Weights of a small transformer language model.
Size: width 64, 2 heads of 32, MLP 192 GeGLU, vocabulary 19455, 2.1M parameters.
Training: a variant of SOAP for these matrices, 4831 steps.
Each number is 500 + 25 x the weight over its row's rms, rounded and kept within 0 to 999. Layers, rows and columns count from 0. Numbers have three digits each. The size before them is the row's rms in percent of the matrix's.

# q: layer 8 attention query, 64x64, rms 0.188, rows 0-63, columns 0-63
# k: layer 8 attention key, 64x64, rms 0.192, rows 0-63, columns 0-63
# v: layer 8 attention value, 64x64, rms 0.202, rows 0-35, columns 0-63
# o: layer 8 attention output (transposed), 64x64, rms 0.252, rows 0-35, columns 0-63
q0 116:499507503452526496506506521513466511469511495520465494468550502520521491489526455476469503518513514523481484547502460512449464488520507490456475520497508490503497516484451518435485514473508534
k0 090:490498457481523499540483498494509472514511482449546498544450481483471480525538482497518536490499490553495541483534545464489484519481506500485494509473519518508511511530464500461483490506480536
q1 078:515511480548488517518504518500499513535458511485527480488460499475482515521458514532535443495505507462534537482512493536526539483472476487530521511489472508507486454502511433535497505502511495
k1 086:523471499518497473440521495513521508546479524544495522514499526487540517489495503509483455494497487496467503510451468540519535480516516522504495461509467486500537520531531492537542496518512454
q2 098:559503517537478495517506503492462459493553518505494499479457510471484503523514475514442526494525521517512481520469492482493520508501483496527513483472437481502522465489486459523490489515509554
k2 091:472484500511501517483496503503501508482459542534491523470466581489526516539509539497482497528534498553540506506498500516499494541526478522508491459494494506504501524487537482553478520496466510
q3 103:487469501496492482507476504545486498507498490536468490486474534496499496512438478516481486524451510502550481477483461513520499520535514495460555471483535471519509461540496526483497465518525525
k3 105:481498528480520493504479542484512533446484497492527522456511512506471433491489497524540505503515503459530470498493449505510524511508510496491483516495545508495556461493532493489464478506539522
q4 094:519511495518475508499525474513506468484527544507461493505436507494480493524513445517426506492539507550499504464439521482478516488523506498518481466511491524509503484482480519492498490466522503
k4 096:504516501520501512491484476464549505518500485520475524509504540466483538497503542488497524474509528485495524482524517544499435532476469500467488489471458521522534516518513478545533517461475514
q5 102:472512518480525440469493528484489507472525487487495545485516540512526522475506507496431499500467475502510523509516512485490419486455527510484503478527505520507479541485512477506518499508512527
k5 072:472511480491504539538483488444508500469500460502503512488492526487525502513508515474507550499519521514532504517501518441469477509543496448515486540483519487469468527470524513471467503544479496
q6 117:534459504528497470545518507511482491517556521496530465557461527437496499503496473509496536495520495540519501496482494511535513526495474491512509481520475520467502457517471495482462477525513509
k6 096:485512527515521530454530509544493473510516536497472494513477506477455515538523500515541546494509487520523473529464566507451523493486457499492492478501505538495504536508509479516519507495509464
q7 085:475480493490500487499520489554532493493456476458463520524497492511484491506517458447509475514545490527506482535515553498536515457518529517458501514464509519505480475515524538496468502497528506
k7 127:448505511472541509488489524484474514516489491505530536477522517520457520495501529502494477489465457482551513530501508516488459504508509494471471462498514451488504498468510538465462517461482458
q8 101:508502481480528492515489519473529493516493522502551516467522531481528447529553489514535535463498489520463468517521478499506478501476521502477468476526468552497482477513458506518506521455492495
k8 105:501472531513485481496529444514529512543505504501444527528513501536519517497500470490468478465478481502487498462509490564487556544501505469485512462546518513509497491491494477507498486508460501
q9 081:480433516486485498481492500494502506488524518480457556453500499449499492487508484500469506498489485516486545529471510522490511484491491463432496485494463511516528530517469532465504480466505523
k9 162:507524486557469501483526477517520485567495530510496481494523492514487534520477504533510514490508528489496500499474463510502536518447483550501486500508476524530522503518509464555555519520522507
q10 105:509495512476498517466491522524454501459456498488515522475564472495524513442492489491518477521477518478525477522500521542503521490503478527472540521512516480500534486471460513449489528490509525
k10 121:497474486521493523503505520529507498513468522528542529490492453498476500525442535532470459481497507490479482484465496483529525455492534501552484478496476475508521515545491504550512511538516497
q11 113:475527494520529513529479535473478515520525502489523509529508475532497560512466508488527531504535490513491521512497511483520535537512505498529521493499491464478453533561519515551517507522473461
k11 101:518560527483471523489479525567467489446508474500516444505512480463527486512481518502498479483501493517487526487525506457505482515525531508478514522508520462477466488457488472474515495522489490
q12 120:518441501484458467542507500522497494485537495480479491474501494508538467494469508527498485549446547493485489515506480509494478509472517483558457545510486492492509490496476508522450474498511492
k12 117:488467484530556492436520483509522469513494515458464498488529510477478475503578503511499488502528511528513501524483519519538467509482508513514505465499477518559480503499528479501495503508465515
q13 118:492524499477509458521530538473483487477514459469471480481486463490535525504518511498450520489493462523476515541485474506509522478487519522450506502509482497513555554491496457498518500466478523
k13 109:546487511507521569523471479479544486533490514499521487491481515520517476497484515522480481492472517449490477464492510486450472503530475524544468523523494496470481496506531547465500512495499468
q14 124:526511488524493514537506533510492472484527474544539518549523502472503472512488509516495508490539503503514507503458475483533488520506483493505476464534477498512485514436446505514498481549538544
k14 109:479494518505453527486477510492471459463484497515494547489488547449475506490515491500521526526483516561506484492509536484490468487508495492496541513500505459452519528551543491488532494505515498
q15 104:522514489470471498554500445540525513523445489506492549505521520537461463478456484494539487536493477504486477476491486540486510480486546528501504486517507514506473497489508502508484478498460521
k15 105:441431513489526511499512513497514512518557529459493523525496477532505506443517495508482511482468531536470498489486497528513485526484516526477494510487540494554487470506499475497496480513520531
q16 085:524510547519502490521493472524518526477509544487470516485523503508500502500506494507505472482505497526499491517512467424504520498513526503512492516482423496501506480517469485509482493483462588
k16 107:471469528469529505486480490522438528471508480486499463492521485524499495502523451457499498506531487479512508492554480471486488543496517462493493500475524496489523521456457505481460505459471507
q17 083:455481474469489493503490486504530517504498458513488492489499493536497501485483588518532501508481512492512537456532528535491482452477538498483498474532545518503457515506470517495522511485522482
k17 084:512511497532463513524495490484495499546506526488502526533496483491474517495520502518501517496491507501450500471463501521518551452442473524507522542531423505497474511519471471511482500491527521
q18 087:488538473541473504468504512494486495536466513480529496530462484474485522545461500514578491514489490467503489482507526523525525492486490485563502504481485475493507486524509505528528499533491455
k18 072:524506499553464494474551487509535513523475516510495487502527494521516512522507502527472464505503536472460497481481472520501548470475490546492524533483472507497487488548484465533550507485531497
q19 103:445525514492475501489545516514442477539517542479459502533506510500533508507486488479420517492521481484497489509482523502524466517474474509496497480492462507488460518516473500491508516464484473
k19 105:482503501503488464489505481549539499527466495495483508520509528557479520499484515525493501475500490504464515472514539468481503459480491497522499540487528499503474524530556548473523501533487441
q20 075:540518488565477527535492495480480479527525512520480459517475488481453505512494466518510471504528517499521529495472511490517498496496478506518481485460455475521472466511555495532509479529544481
k20 072:517489492554472505489535505534526514550497516493482504500519507518493556531491504510482501488511507510487530480483457539498546529469487545474489509520472479509516527527491477560551497483510521
q21 087:524524493523526516521502489473518481491534510582492476479509524507486538498503459530476508466494488502518479460517525515481488506517468513467513453492524470479509509487487483543522494449551495
k21 110:481522507479477483504486512504534496488484513528505491509479504485516478496515520517501544502513510498483522457490409492522554518513484480529519513498491527490524496526471487546541461535538545
q22 091:521550503500454482458477525492533491518468490501539506518510470518497509481521504509495493488528470504489557483504539481477502456481514543512465472524467531470488521511468523545509478473467486
k22 097:470516496498525538507458523521519497488535515523510495522545443531536548493505488470509499521483526554476494472509525471518471504497478462489515542489481491484447494495504547491533520490501496
q23 090:502513515473523506488487489503531467454480489537488496468479510473530491508504446485446469501557473494492487507483515548486458500498494483479487471514544530493496538448495504498474492466476476
k23 075:517526457472487505470455511469474465499511483518536523499485523484484557509539525475525553469503485497516521511469548479476460466522507484519504502523469469472507497511481512476505490472498534
q24 108:496496469525523497515486500525524517524522492466430522507486500543483523481519514450534512498501551536487477543507532522487492543497480483523522494457478488473482483499466527482515486549502503
k24 096:479464499523534496512487464500499499476485482522501436528486463462501488528469466565514531474499492490515522462490501513505537518490497517486455461512500490516498503501516476552506511512468450
q25 109:522515456544474510531537459514510477528525491487496460526482470455485506530469491510494524485522533528483494512499499484511510537476462542539497499467454511485484489501507502556499501518536529
k25 056:512472471525497461487544480533529527514522544530507511528501499528520508519498454503501491480440495498498473486481437531497510531519494541494485452504525481513470501528482484524521493533530515
q26 126:458475499545490458511521509558525524507478481453499537538481541506454473493471518484483489496458520558504514514506527518474477479490511531494488477503492550477462484511502511511500498504501491
k26 100:441478493475544487512486472476489540518506503522496505519535503548467498481489507496484483516503525448546528474521480504474490534514528459461486503503567528492493492479480490499482507543499502
q27 121:482533477544520496535481516453541502532493511505501505503434500480519499538475470501524502509490492486487511524507445537498529486484486508458530537513436495482483528522479519526476488510488502
k27 117:555518504498536523500492512506491491486500482461529474486520525496520524478500525521495519526496467495514503453548512467505500515556489483479516479551486460501543471477467466480513502553520492
q28 114:484495474512508512509502527514468460512507501479538482540479499491480517544491497451526477539510532508507517506504528492473483564522481491517498466482509454463499547506482473534521480554525488
k28 120:516529494510485497471443521521481481462466465538516433512520534489478508516510512483515513505543503513519531501505521446494493476538533525498536506499508480463499497536456511481477507508511530
q29 114:462496502482524496481456519529530455536502536538501488503511516484469531495516519472464472472495483509490505568520468491481522481500517522464539527493537529467472509512476513532515512511514531
k29 117:498491516514520504502519504518464559528549497505512473505507485541542521530518491530503490479437528559512518474520502503479497494485485489559504498514486489466468524493482512488472489513546466
q30 116:516503499527477470509523498522516510469536508493537534492503547514504521521535471532508527505528481516466500528463537500487475514504481476519430483514505522496527534490501489522489514451437486
k30 112:486498520487519510515491470458519493528467490510462482526520521499498466491501504487508493473527480451488528522478528517444504492504484495453565503508466520522473556479485513512542498494451506
q31 105:493494518523538543505485519487531531502532522511499460499488476469493562504492455506457496474530467496541499455460557491494478544498497510530502488512493515522481470524479510482491493501467479
k31 100:501557495502491495493505468520485447490547492514500496495461453462510529504500525463517551479540520533495499535485513490476504454477509469479478485490472501506516507486529480515559485477516477
v0 076:478535497490494486499488479525537516469511482535468532509529497496520493496467535519500464525464526484502467466516453539481490509507527509480554486509476515458501560514489481500493471460541495
o0 084:491485496436486440483435524497482477501473469538481507491497492487557467502481500498512466522548512478509488517447448508504526473490500539496491509531499487501490478494478503505519482514512502
v1 094:531513523494503523522481526522532516508501518536510486490507486491480474473474481525452459513545510516477507519531474536474512508536531508474483514524492533477473486511473486495502467589496521
o1 089:484480468457506502529495475494504480502518493536499492545503443494516467457526511499521529509464528500506526487515466546512526499531498503425495512509504514494456505495512539469512542520519477
v2 097:481466449498492516501547486494495514473498579499523546479510524526517511516489498525513509531445476517496500518489525540542480518494475489534508480505542506486475478483528483527483511503470471
o2 085:494475485497485472452535466505521494487525495525446505503551500536509529522494449509448494493486489482501502510489484510497457514468504507491467464442502498517524493542538516530536484518519503
v3 079:492550530482506482477478551487498483533521506500480495481498500481486490464506512499456539510509521470482499513489447556470538528502516511448486493529500508483477528514524493488476515503489569
o3 076:509449489495527474504448486499504513549490496506530509448540473515515473506495531540541493504500499471520474522524488541459481515510491486477510492519562468510477536468475506501486511503528520
v4 097:484520492478485527547521501474517488533518481526514449522509468482488450494525476519536509498508519480445502469482479531514532530530514487491541534519507484484460481476503532507491530522460470
o4 103:523510529488509481563516487529551502492512509487473498502502477518491467509520488458484516495494549554495498496486502521442540518500490481509448490519515465476443485469503498481485472523492520
v5 092:535497493506473474478485530523466516509526553547501509508517528488517493477502508492485484504479542534531479477449486489508505440527518540491534491519505478533497460511511553497484504472537506
o5 079:518462520487467536488475512495492468477487499485528524501518463472517494481511468509502477499476486534533468494494487493518527538499504554535547508551472498505508496470504460506514513500548564
v6 097:516515486506492558546516524467516462511483499509523484547509498489524493476496468558484535505503484511495510535490530502540468503464515521498517542508489509532467512447526532512514504510452500
o6 083:500459488514494502533486453506516485515524519501477492502465511459500507514537482482470536482519503504464502528470530451464457519529511454519470493526472504487491523490534512488493434482537510
v7 085:519478516480481525464455514529479564509480504508511466486497479489449476497538496490481457478499491517488530502474474511457504464521479486478526505526458507475470484522487509477543526457514497
o7 092:484486524490504513549474525466527544511495447491518469470508525508505505498509521512498481500468497484501485462525459512495539502551455521506511529505506497458513499535540495484541524511561504
v8 081:505535523503482485536495466481567481486491457461475481494520504507509525476507509513514557521466502475469452512541514507479479541452504513477481520470492470474480507474528501507476491496478515
o8 083:457484503543487470488516452539547529555478516497474512522511507490508472479499497484496531533529461525500508519500528511494484499480481493550468495542507506529442508493483517520514496472506462
v9 087:474476507529465505519494510506467443491516477487536486482495520566512523520510497502501514520479471474475547499544501474550485550449480482485492508519537524497495523484508527504491521481493461
o9 087:491516501522515510507489518515512486459522522439466552485511543518525495527527497485490495544538462525477502550479515503510484488522498455491464481481523477482511522497520534456525492458497516
v10 090:522472478443477444511494477512489482494532495472493517485467511487509503499558447487477492505498532488512530461487470515469497461509502473498500439487505503504524502514490442519489494492537525
o10 098:517487512493469459478488522509527539486515459459477493492504449493512490515511492495561502536492472485511518467503456502506501502508550463544523497500546482524549490510517492501465529523472501
v11 101:492493516531526542517568501468453541503491548521482512494507516527476495419455508522491511479497518490510471507516514482505504468528501501508501490526496510481483510523534518486527446511495498
o11 102:508505466481473511484541500490453457466500475538533522489516468500491502494464540508500521480524583495489514494471511488506476477525486499532507499489511450486474478517536485491522475489543513
v12 078:537495517513516470494499491458552513524500471500480444500521477534477532457529514460486511505544515457488518528524529504474513527505506491512468445503483493527479494523508473459496497538507502
o12 059:508508507495461481505578496517482468512546474498529488516469456505450502469506536499462529502514465482480498489527495516480534521485506482517495524504561535509485512494488501495539526501493463
v13 091:502500492477488478511477487470469440501478503524520499473506457569469465490479448467515500483459477533485481499478494515511530538485525513469505514519483491494477461457507494531500531509483481
o13 091:510502499531485487506484478534513470491462484487492484493527546471480445519486457426463490508466506508509478541521467567492506514502490464503480521460520481505517506485480505516504524484496511
v14 080:526448464510525525507531512482484505516497471462473501493486502481504560498531449526555548519516501509499489482529539499520476504498494491522526518455492468480527509535484523499461527504516488
o14 081:487531500489491476483508475483488468499461494480514471504478508483459532483483484461543500490540459505532528514499549446517497543476473484534494468465531476496508506498521503455528495507474460
v15 079:496524535520511498515512520469497501494459503511488444475475450529495572500509535523501535493486489502513503476535499489455490471514503522497503530545535503458511519542519503484507493542529516
o15 079:481563489472490493512462482491481460495443491482502514498535468550524499519475527502494526481510500508486530509543510476513506484499501453497469564511515515507500544510553509507533490494498512
v16 083:492497449519497492495516503515520444502513477499461486475492517522519518471508551522457482462514450504517492515523524505524491523486543518462473507476508494483520464497508491463484539541449489
o16 079:482516464536457512498511483519489463479534514471503514521521484466519523495511455461493496453497472489487516510498542505530510473470526504502488527498495515501457559490489546477433492492502487
v17 083:477531507525511466461496514481458515520479498501479534535487535554507465470485483430470479469483495504535481471441468492484515484477507488520490491462497491497477515478519472519506511483519502
o17 085:513488482516495571486484537466511527519516488535542507479494534474483494494427487498483494487462489511501466522527485535537501491487502499489536485488515503510491475501538517531447465521528507
v18 107:500486463496480484475497464476506500503524506482492506552530525502486484545484490494460479528500458481481543527482514499494498533453542491442501506507526530495485537487505492501478562461474509
o18 100:477498493487497493459528490457523491533515485499466533459492561492477524489563475519497508536505495470476499529473456557492518517471494491492520496509503517515485518474523535490467529478475486
v19 085:478537470505501470479453547512524470503521499507470518493497501511536520457496483509472469497483488466504584476530443510498494492547529510496486475479485512485496501510505499526497484502473542
o19 086:506499487496524481478480550504521514537508485520511525511497445492530504512488499483490488483544439466503466471530490520535517513484482488455512494518527442497521519465515509498464516523544535
v20 083:495490511477499487516509478518516568494540491444530482497522509469459504478513468512518483458522492522500515517492514478477473483486482484513498536494424493536474480461519483513491531524529518
o20 081:473492504537504552528540504482519468529478482519494447496471533505489495510485502498512509539479481530531463425513494464489468511519545472496496508504497518490467475510494505498524499534527462
v21 083:499487472481530536496495475481510453519510484492526514529498440509453521505490528496515537500496524493475457477494515493493493517492489498461490534506504468453524525535484456464498497556470532
o21 086:467486462430515459467506502546516464502473479479504503509505502515470485499494500485540473483505528522490519495526528521441480467499513496517500543491503529468513520488515507460447498471476491
v22 084:485464458499494520494497490494508534479499545507510493521555475501494490483498499508479499512453514506495557486482486517462528559465499461550551505494540469524482484481503517503481490489537481
o22 086:500475484472463499488494458523501544485481541455495546463470517514467473498500534482513497495510511541530500475483481501487527543462480464461506467477525512516529479507515482531534502526534492
v23 121:518497485517502526550538515444552526494512510494517530540502484487463497539482470520496509501494493486465501537476536515523469533470490496535509521517505500518453493443517524509489511534476521
o23 121:491492493502495484496534469521562464492557492549513480513464538503487494530524491518467548509516522534522500474483540524479476531497471446499503487515478519506498522492523490530491457507512487
v24 104:487460497518501484470482517518485562476505529537494551471492506525509513456482514466491520524524492479518537539506514494457541502511508520510469494449524485518505481481541504535523482476529480
o24 097:525473495554510537498547500521466495511477512470479492482505485503498501491482501521492523478509515491484499498480452520541536495457451543491532495509518502522576490485513507512510506523557486
v25 081:502531524493526454496456523479502476530448496524494508533520443517500484466470468453509479500508509563481475481505444484506480489514502488488489509509507510509519470454510500534513518496474522
o25 079:482510521508514506494495500520484521562455500499495523497480489466498472493479472461467506497498483498502476541506505569485504564547490477477514519486430502524535480503492503496472473496512498
v26 081:484550451451492484498496516500481494507514498508512489490503474478465487539480491555498524490464465518538487498479513487521557495499506498483575514497495505479514440510500541493479511486482496
o26 072:527478506547509480505522534500492466487484514502527512499461520506486514478490493461474464507458511471534532530526485502477531478468508459487458498510459495479468523502533457515496564513493523
v27 097:460462488503479500498531486503544510505532510506476487457527514513531516482536475499472524503484474454515501490522515504557491539477550474502501468476518513455497530490535483506464550497488486
o27 092:507490479505490477482532455503503505509504466480432527487492512493532528570489512498485515514500488454511484504516508508533528522508521535517465451491529466489464524481516501498448492532472502
v28 075:538504472488503480485468499478496525536504484530517461506527544504445499482521517540478480449493540481490519492442523517474502499490481478518502488464458472494436509522501509468505493495503513
o28 080:535449534448507513497494531467543506484533489506500514482480482464477478472507531501488494485482518512531500482525513503492527468487492519540485513504571502452535533503504501537519477475526480
v29 095:487486454482531540515532506471518495494491526519527538525517480499452488471497480495477486519468497505500520479484522517508521571500483527489533545495497538477488451505506494461464528460509499
o29 091:539516462538470484497482490548532487483497471560483518500505535520497455490521517471476498447491477498526501508490501453439483518486502522499536513474475525513530532497517499471491514518508484
v30 081:565498476511487490519500572477530489516491515512559507542467482529525486502489494494510510554518525499488498514482482510532491523517528495499518521531507566496487480506490483513493473515529534
o30 085:504493494492540507469471518510529463495486473525497487479494455489478482495543479505475535503525498566488538524495457502470525542522527477466492476517505503494492541542547529495495515533515503
v31 085:477478434526507504488473498514488507482485474516513490484459498498504483506461482504479504513480501483507521486566498546551520542486502471499464501495462518489515508534450467476495458484524529
o31 088:518499513480502461433488545500500476489488503469485479491519528482497478513487521482508561462535522502494493490506484500514480494491449473489500468476516514482463537532456521483488561471491486
q32 061:503520471505501515506529510479518472518543474564531489456467475476512530469464499510541511521495499538474520486508524480501493529464470495520509472519504553516511494479459493538493519471493462
k32 096:502498498447487452449458508507521516469504512509484509484494547535495471516504506497507490534492478476500482492484448480505493483537549488479501488499504477491470553524481543460492508461466480
q33 093:558518456507492479495490514520442454457512539525509518524480498507507488545503486491507470472477537502499494487508518510487549487487480501491549523487470506461519464510491510463455516519513513
k33 093:510474512507511522505478509501481479498506488508513484509529460546490528481466513434521484490501465509550507480479472427489486499503528469516501498527525481476548497493493503446469547504501488
q34 092:522459495458498524485504523488474476440517504532463500468519539536500505518492521502468470452485494502525482498481507460549515514500497467528524500475493477465497466484509533484479477533543505
k34 073:488509550483513517543433480499490486461458461521528504501485506495540496494487488471519496496535492490545511508516494454481464521518504486486523506484529451458491502459481487465467519505489514
q35 096:509476507465498499517519504525519482424462493486482550439494551481501487458525482467497494537507483485501458468533495453531505510503529508521475509485533511499491479487506517483479513517492514
k35 077:478485504469512484524451508474520521500481470512512501502492461512502486493455540522466493516507459510536518540512483487505461504491491484503508569485505457495503504456516501477444471498480449
q36 096:517472515530521524481498531486531473471477463490519498500507484470500476496513494524476483507514543528508492503508467505499460502500519554515470461504547493515482525534498539516528504523536579
k36 083:478511494540467483487536478541568501464537480514463505500487529477472517555499489519530536483499513520492499509469476488502504474525528465464469487497496497519470542522515503499539516468500510
q37 096:501499494461480541490495500530508505438487515504475532479493549498480513470507482462492473477470476480513494489488508487538519506523523452545558473486480557506497483482540508501506531514482486
k37 081:486520517515514476536482565456484506476480500543508508503488508507513510461483505489471501493529461494529515484506533521487463513472457491461497520504472447469521512501542506455458476486499479
q38 089:475558499525525488500520541512475490505453508452518530557515480494502501502540474519539494500524516488464526491488499482505501455518460503467452539476497550513511504509494472512518480519500495
k38 066:517486541511461499493530490505509484556533520488483468474548473520507498455465503515559479491466488547484519503509491509496532460503514490522522484526500486522491487531504528504498507443499456
q39 108:503497492513481501484572530505508503489475495516456540496479477488531479562466505507471507508527512482509457464514500487492461534509508552517487481490528513515452461519502495526529475506512527
k39 076:527519507491458486491479479542507501492518475504540515516519533536510517460493507508480523528497456518499502534487474473549497464497531485452495500492516489551523499507494501508479534486478422
q40 079:502516504529517473466545534525473497540489443493516497496510464499483490521526504549505498509526563497470476492478501479459510516508475526540487509530533527489517498531459492521517509510530535
k40 061:486529482526459505495512473548508479486516500514490465509526485504481482514452454501524528481481501540517539494515472504520530509487531534467487464452482510531527510545531508522551495488486479
q41 099:482509513492475477502482516492501541521514528477485518522550529484504471522501492448512409523498489488522508513489501460517527502486511468530492526499498507455502508486471486497442457486474502
k41 084:493490497513524534544518510486483510545473505464509499487486466461484509475507512529527539483523490509476492507530504539485543476515479513528521525494492528529521440485536488544531486515556490
q42 111:475471478495480509507502490502533488528505512507411530532490512463513529499495506526498486503471496495516535481496505533497521472465524481563508480517543493523518440520503498512525455507508511
k42 115:511486501468535477467459524478489535450476496485538492469500512500508490500462517484538515527517479454503447508498452478513513528538496510474520523509486490485503527473483540482466515493514452
q43 117:520539477485532476477477529463517521513504511534448529469479491486492497552497500469506470502522519522515477521472495489531534485491529466567513512489459466457496497510495514505494498489488547
k43 107:505465518528467494529526514531491493508537431467553486485469531480493484504507501510478474477512523522505510480492493505466539502528477542455488496519481537522531479517500461523531510529493471
q44 119:528515496514542491539495514485504520507500516524524530504504497502480493450440493512476451473482473470544470487516472518474483509497514490470479491507510501522484455451502445479512483522501554
k44 112:539488475534516533456515475545514521491514522532511498500489523452517516512517465499539541496489491493463512507470509516491484490504556519514478487511504515481521524535535544541464486476483534
q45 106:514524498523497499479516465518526456508525465514495486547458497502452449509488519492470529479524546508544491545529515495516500505433467510524515513497503527545491503491476493507516487477516491
k45 101:481480481441501493508450520458504529486490487498485537491492528492505495474492507460483458523514432490513497470481472494481454546550520490503494498503532480462478499463517483489475517520501488
q46 101:472498480505483547496509501515528525531504459497496510550556535559500507525516499492517453489484514479497519506476552539490463473531499515517525490501458494516509537504498503498497512453477528
k46 105:487511523515488447514484546470500541483505524497499537475498496492498522450496505470475484471550499527533475509487495500515556468517528436483524466479508504492490510482483539481509513516504460
q47 098:514470452478522510509478508489464511547447498468465494452474448530533483460524489494509480470519521455527518509485515468469494463483501522506536497506512504513554510512497511518501498522499504
k47 105:477522491485499478467514499485505489477501481464549492513521519453514496535512468502582462542496533526448515516485498521525487482534503472475490492507455509464506535521491514480502490496500529
q48 115:479524483543464519462527497497517477523490464483540509525525416515502527509489529503480511518506514505476552521505548538494490490480502507483471478516521530547493494493523480522522514498502467
k48 084:526484469525483537531537486484482493504485500508507513492490488479503511460493514525461464466488551500477473495532515530489551485463463548504505512471479510481481463526532466540520525532520493
q49 085:532549516540498470506476503506536503525489488472506460513528464498526494547501532515528508482497522476441536530523511562498517491509531516516484481526480524524504504534512467534521493500480524
k49 067:494490471528463497512556475537493480490532513511473530505512489478520511504532472475492486508483565517511463510491504483497529506479477555491494474471538539508509466517553495504538508518527520
q50 079:518451513518496478525507510482502484532471475493465485513455464529528522485463492497515486472530529443493480509493469550472501497529515535508480458537506480507496509570477510505517492493510499
k50 099:481521469472472517418536494502527507499489516538533532477523512520495526496505505513476507501491520516502569522528509471539492484499509466484548497471515518507441508511527520492504521513487503
q51 087:527494449527522498523483534540493484502539521500537451547486497505471485544497517446495526494544483522464477495497560523514553493484508462510503504490487520498503489507491492476502494519516476
k51 115:509519523538501543540542477507527488490486507524479553508479483461510520474489503502517486463456480509541535460524494497508478471488475543512512533526508528469472462481493476515465515480516515
q52 084:512483462465511500502481484523513476452470474497501526476505535530513476494521511457508496544495504505518458450545506455498460489477512487467468544516500522501520478467499520466539488508478524
k52 088:454490486459529456520475553491540514476499471484499546507518471525535482475481487499482483502487500494538525553471490483505471508525498487508465488498514472496513516522528526469448492486492457
q53 095:480508474496497501502494456508452474476519480550516485496444482506478505512481512480422443487538464548515526489489535483492495528474503496470497498495493498505531499507534509492519488470534495
k53 108:500530512533502523509525530514559489480459494481489529496543495532516481472517503448525552477466499464482549501478504483488458504514475486488528479507488532503532527520510456493513518496469489
q54 079:480524492475527480558505529536468557493478513536544505518545495498492531488466469513492452500522478470521542530529523481491489542495510479500501511495503489466488456496523481517474518513505509
k54 109:500523504483519560499449559470508474493469493488520497498492512476523489494524519462539534482498503505521493534513511501498481462550544485513515546495495507478498529485527506473505441517519527
q55 093:493512510519481498450491496489504491477493478511521509475492519501467483517542507443528458505496507490487489539507471480537508531453520520466557512466540520476505509493515494450463542512503530
k55 109:460480472467506540534464533502513491481544492480498544526474503507503507510449455512492477502517492507495502526480522485456463506557505437494495504532481478508500505461498518478522479482478511
q56 087:445521476465491481490471525536464446499526490504498475495484448514476483509523539520495477458493470488493506487501476492533519463472467482503514546494574491471491480502518505502491513510511494
k56 112:494459497471508491524441538461506527456504488469508530489513496531513475483454473474507492537517526467495510518526512491486461504528537459515472550495502477474502504472521508449504491507509486
q57 090:463499467488486483505456547519501482520512499505517478528478508482470481539505538519478450480474468488478534506521478503501522487448506493492492570509494524485509501526491485551525525486496544
k57 111:535494520557475513489527477508517535529471518476490510500537506510537496521505456501518493504486538494484475512500449514452492506466495567488509485483507534540528467499488514499537506495538524
q58 103:524390516488494490517466515506480499515485472481484497505493524521500498488486520524472451507534524479494521498497489483478469516457480523467489513509485498466492516516448550495497517482493515
k58 084:486555475459511493485552504468531528537518498454473528494506520487514548508548498502483490513483539495521481500533488502501492472515525480503493498489474523542457521478519461486492519540479526
q59 093:492466535504516469506511517496515510482517481536444483530478477475489513487536473506513491493512541463537512526465494535482527502531462485516512478493503497466519492456453541469514520517528546
k59 116:520541502526488490488519453489519489531534509491505488479501499472480521517465487506527510438502507532456518460480503514471526528494514512530513468493474539520481522513554449497528531524511472
q60 100:491493566513505469528514512496504502539485481484481530491469458528519510462514511525525534480550500481497512493519412502494483528521500478518502504529498450505522483519520514474498463502492494
k60 102:474513490508486535478502459447487515537511497502500484487520491509457521503494488502466530498501545502471546540508552499485477505505478529478472517469488554516479527515483492550523547505473509
q61 110:499517496516458518517439462550484508492458507496489520572507489481498493514524477454509505515490486478511522529541517524484500504475502484478502521485445492536518509517501497448487508506487543
k61 117:448492522514511499476511570446496498493543523495502517472521516536487522524470528454499480517491519500512449533443496475483470482527519479503535517502522502514478520466507524499485502484508488
q62 105:525494482530509501480535493500498527492482510540511481479497506498507573485519504509487468507506458493483531542566533504454512512467453515472508515498464548509480506510474504497490518495467538
k62 103:482544511469547477472464526493482511539543496487519515525532548535478464510490500485484482494451498531555477483496475478504475454506493521525525507515500477478523523482510504461484475509517513
q63 101:479478476478523520525510549522477486469521485488523490481466503476508523541472510497541480480472541471496463479484505480510529481455502479481518547512485455518541518499472475468489525532507536
k63 105:536498491519470516473504501506547480495511487463470490537506477521523478519513488487564487529539527512506510529463509504503491520520557493528516454474497533487478511486521538492512496445478466
v32 107:487527473527499524493497500486539475492520511456436478462476518494560509478520482481485477521482464479503492540506511512508475476478532498538458484446512490533493542499481511510514509529472500
o32 092:501510553520530511492495460472476522579495530527500506504528516487510539550504493460471508467490449500496476492499521483531516503485510497504479491516522500494437496467477506507491478469468498
v33 110:475549471485489518508518494487544512487482469445496456516461481514543542518495500459515497482488466522497492475483493467537509493478493465518549451496502508541476470499480513495515495529480483
o33 121:512496526493467522493505512473519555513466547477523509487532479478479500495496507495508446474526519484528505444504525468486485498478548515490451521492478471516472464498478484492484480508447532
v34 106:555503493470486497506480513512501530553500479510486517552469481515529566469532525486466506476505510511507505472445487499478482507500530530483510544527522497514512463501527509473492522525508538
o34 104:490472473517485544487478476499487529508475486471528525483505444488468470529545531511501446476510495477524530489479471470502523512512541464480525516503500523498536499482556497484501469527522483
v35 117:489489466502480506501512502513515445499464469507515530536495501476500495542506481519557527516517480519464461440534505477496463491533492500502544522530508515484498495506461458534496491486487543
o35 119:510506525502520465512468545498531478461475485506498505495537509515484451495499504504547487536552471515520527513523528444469477501540501507526515494491461480535477468491522497534478525521495529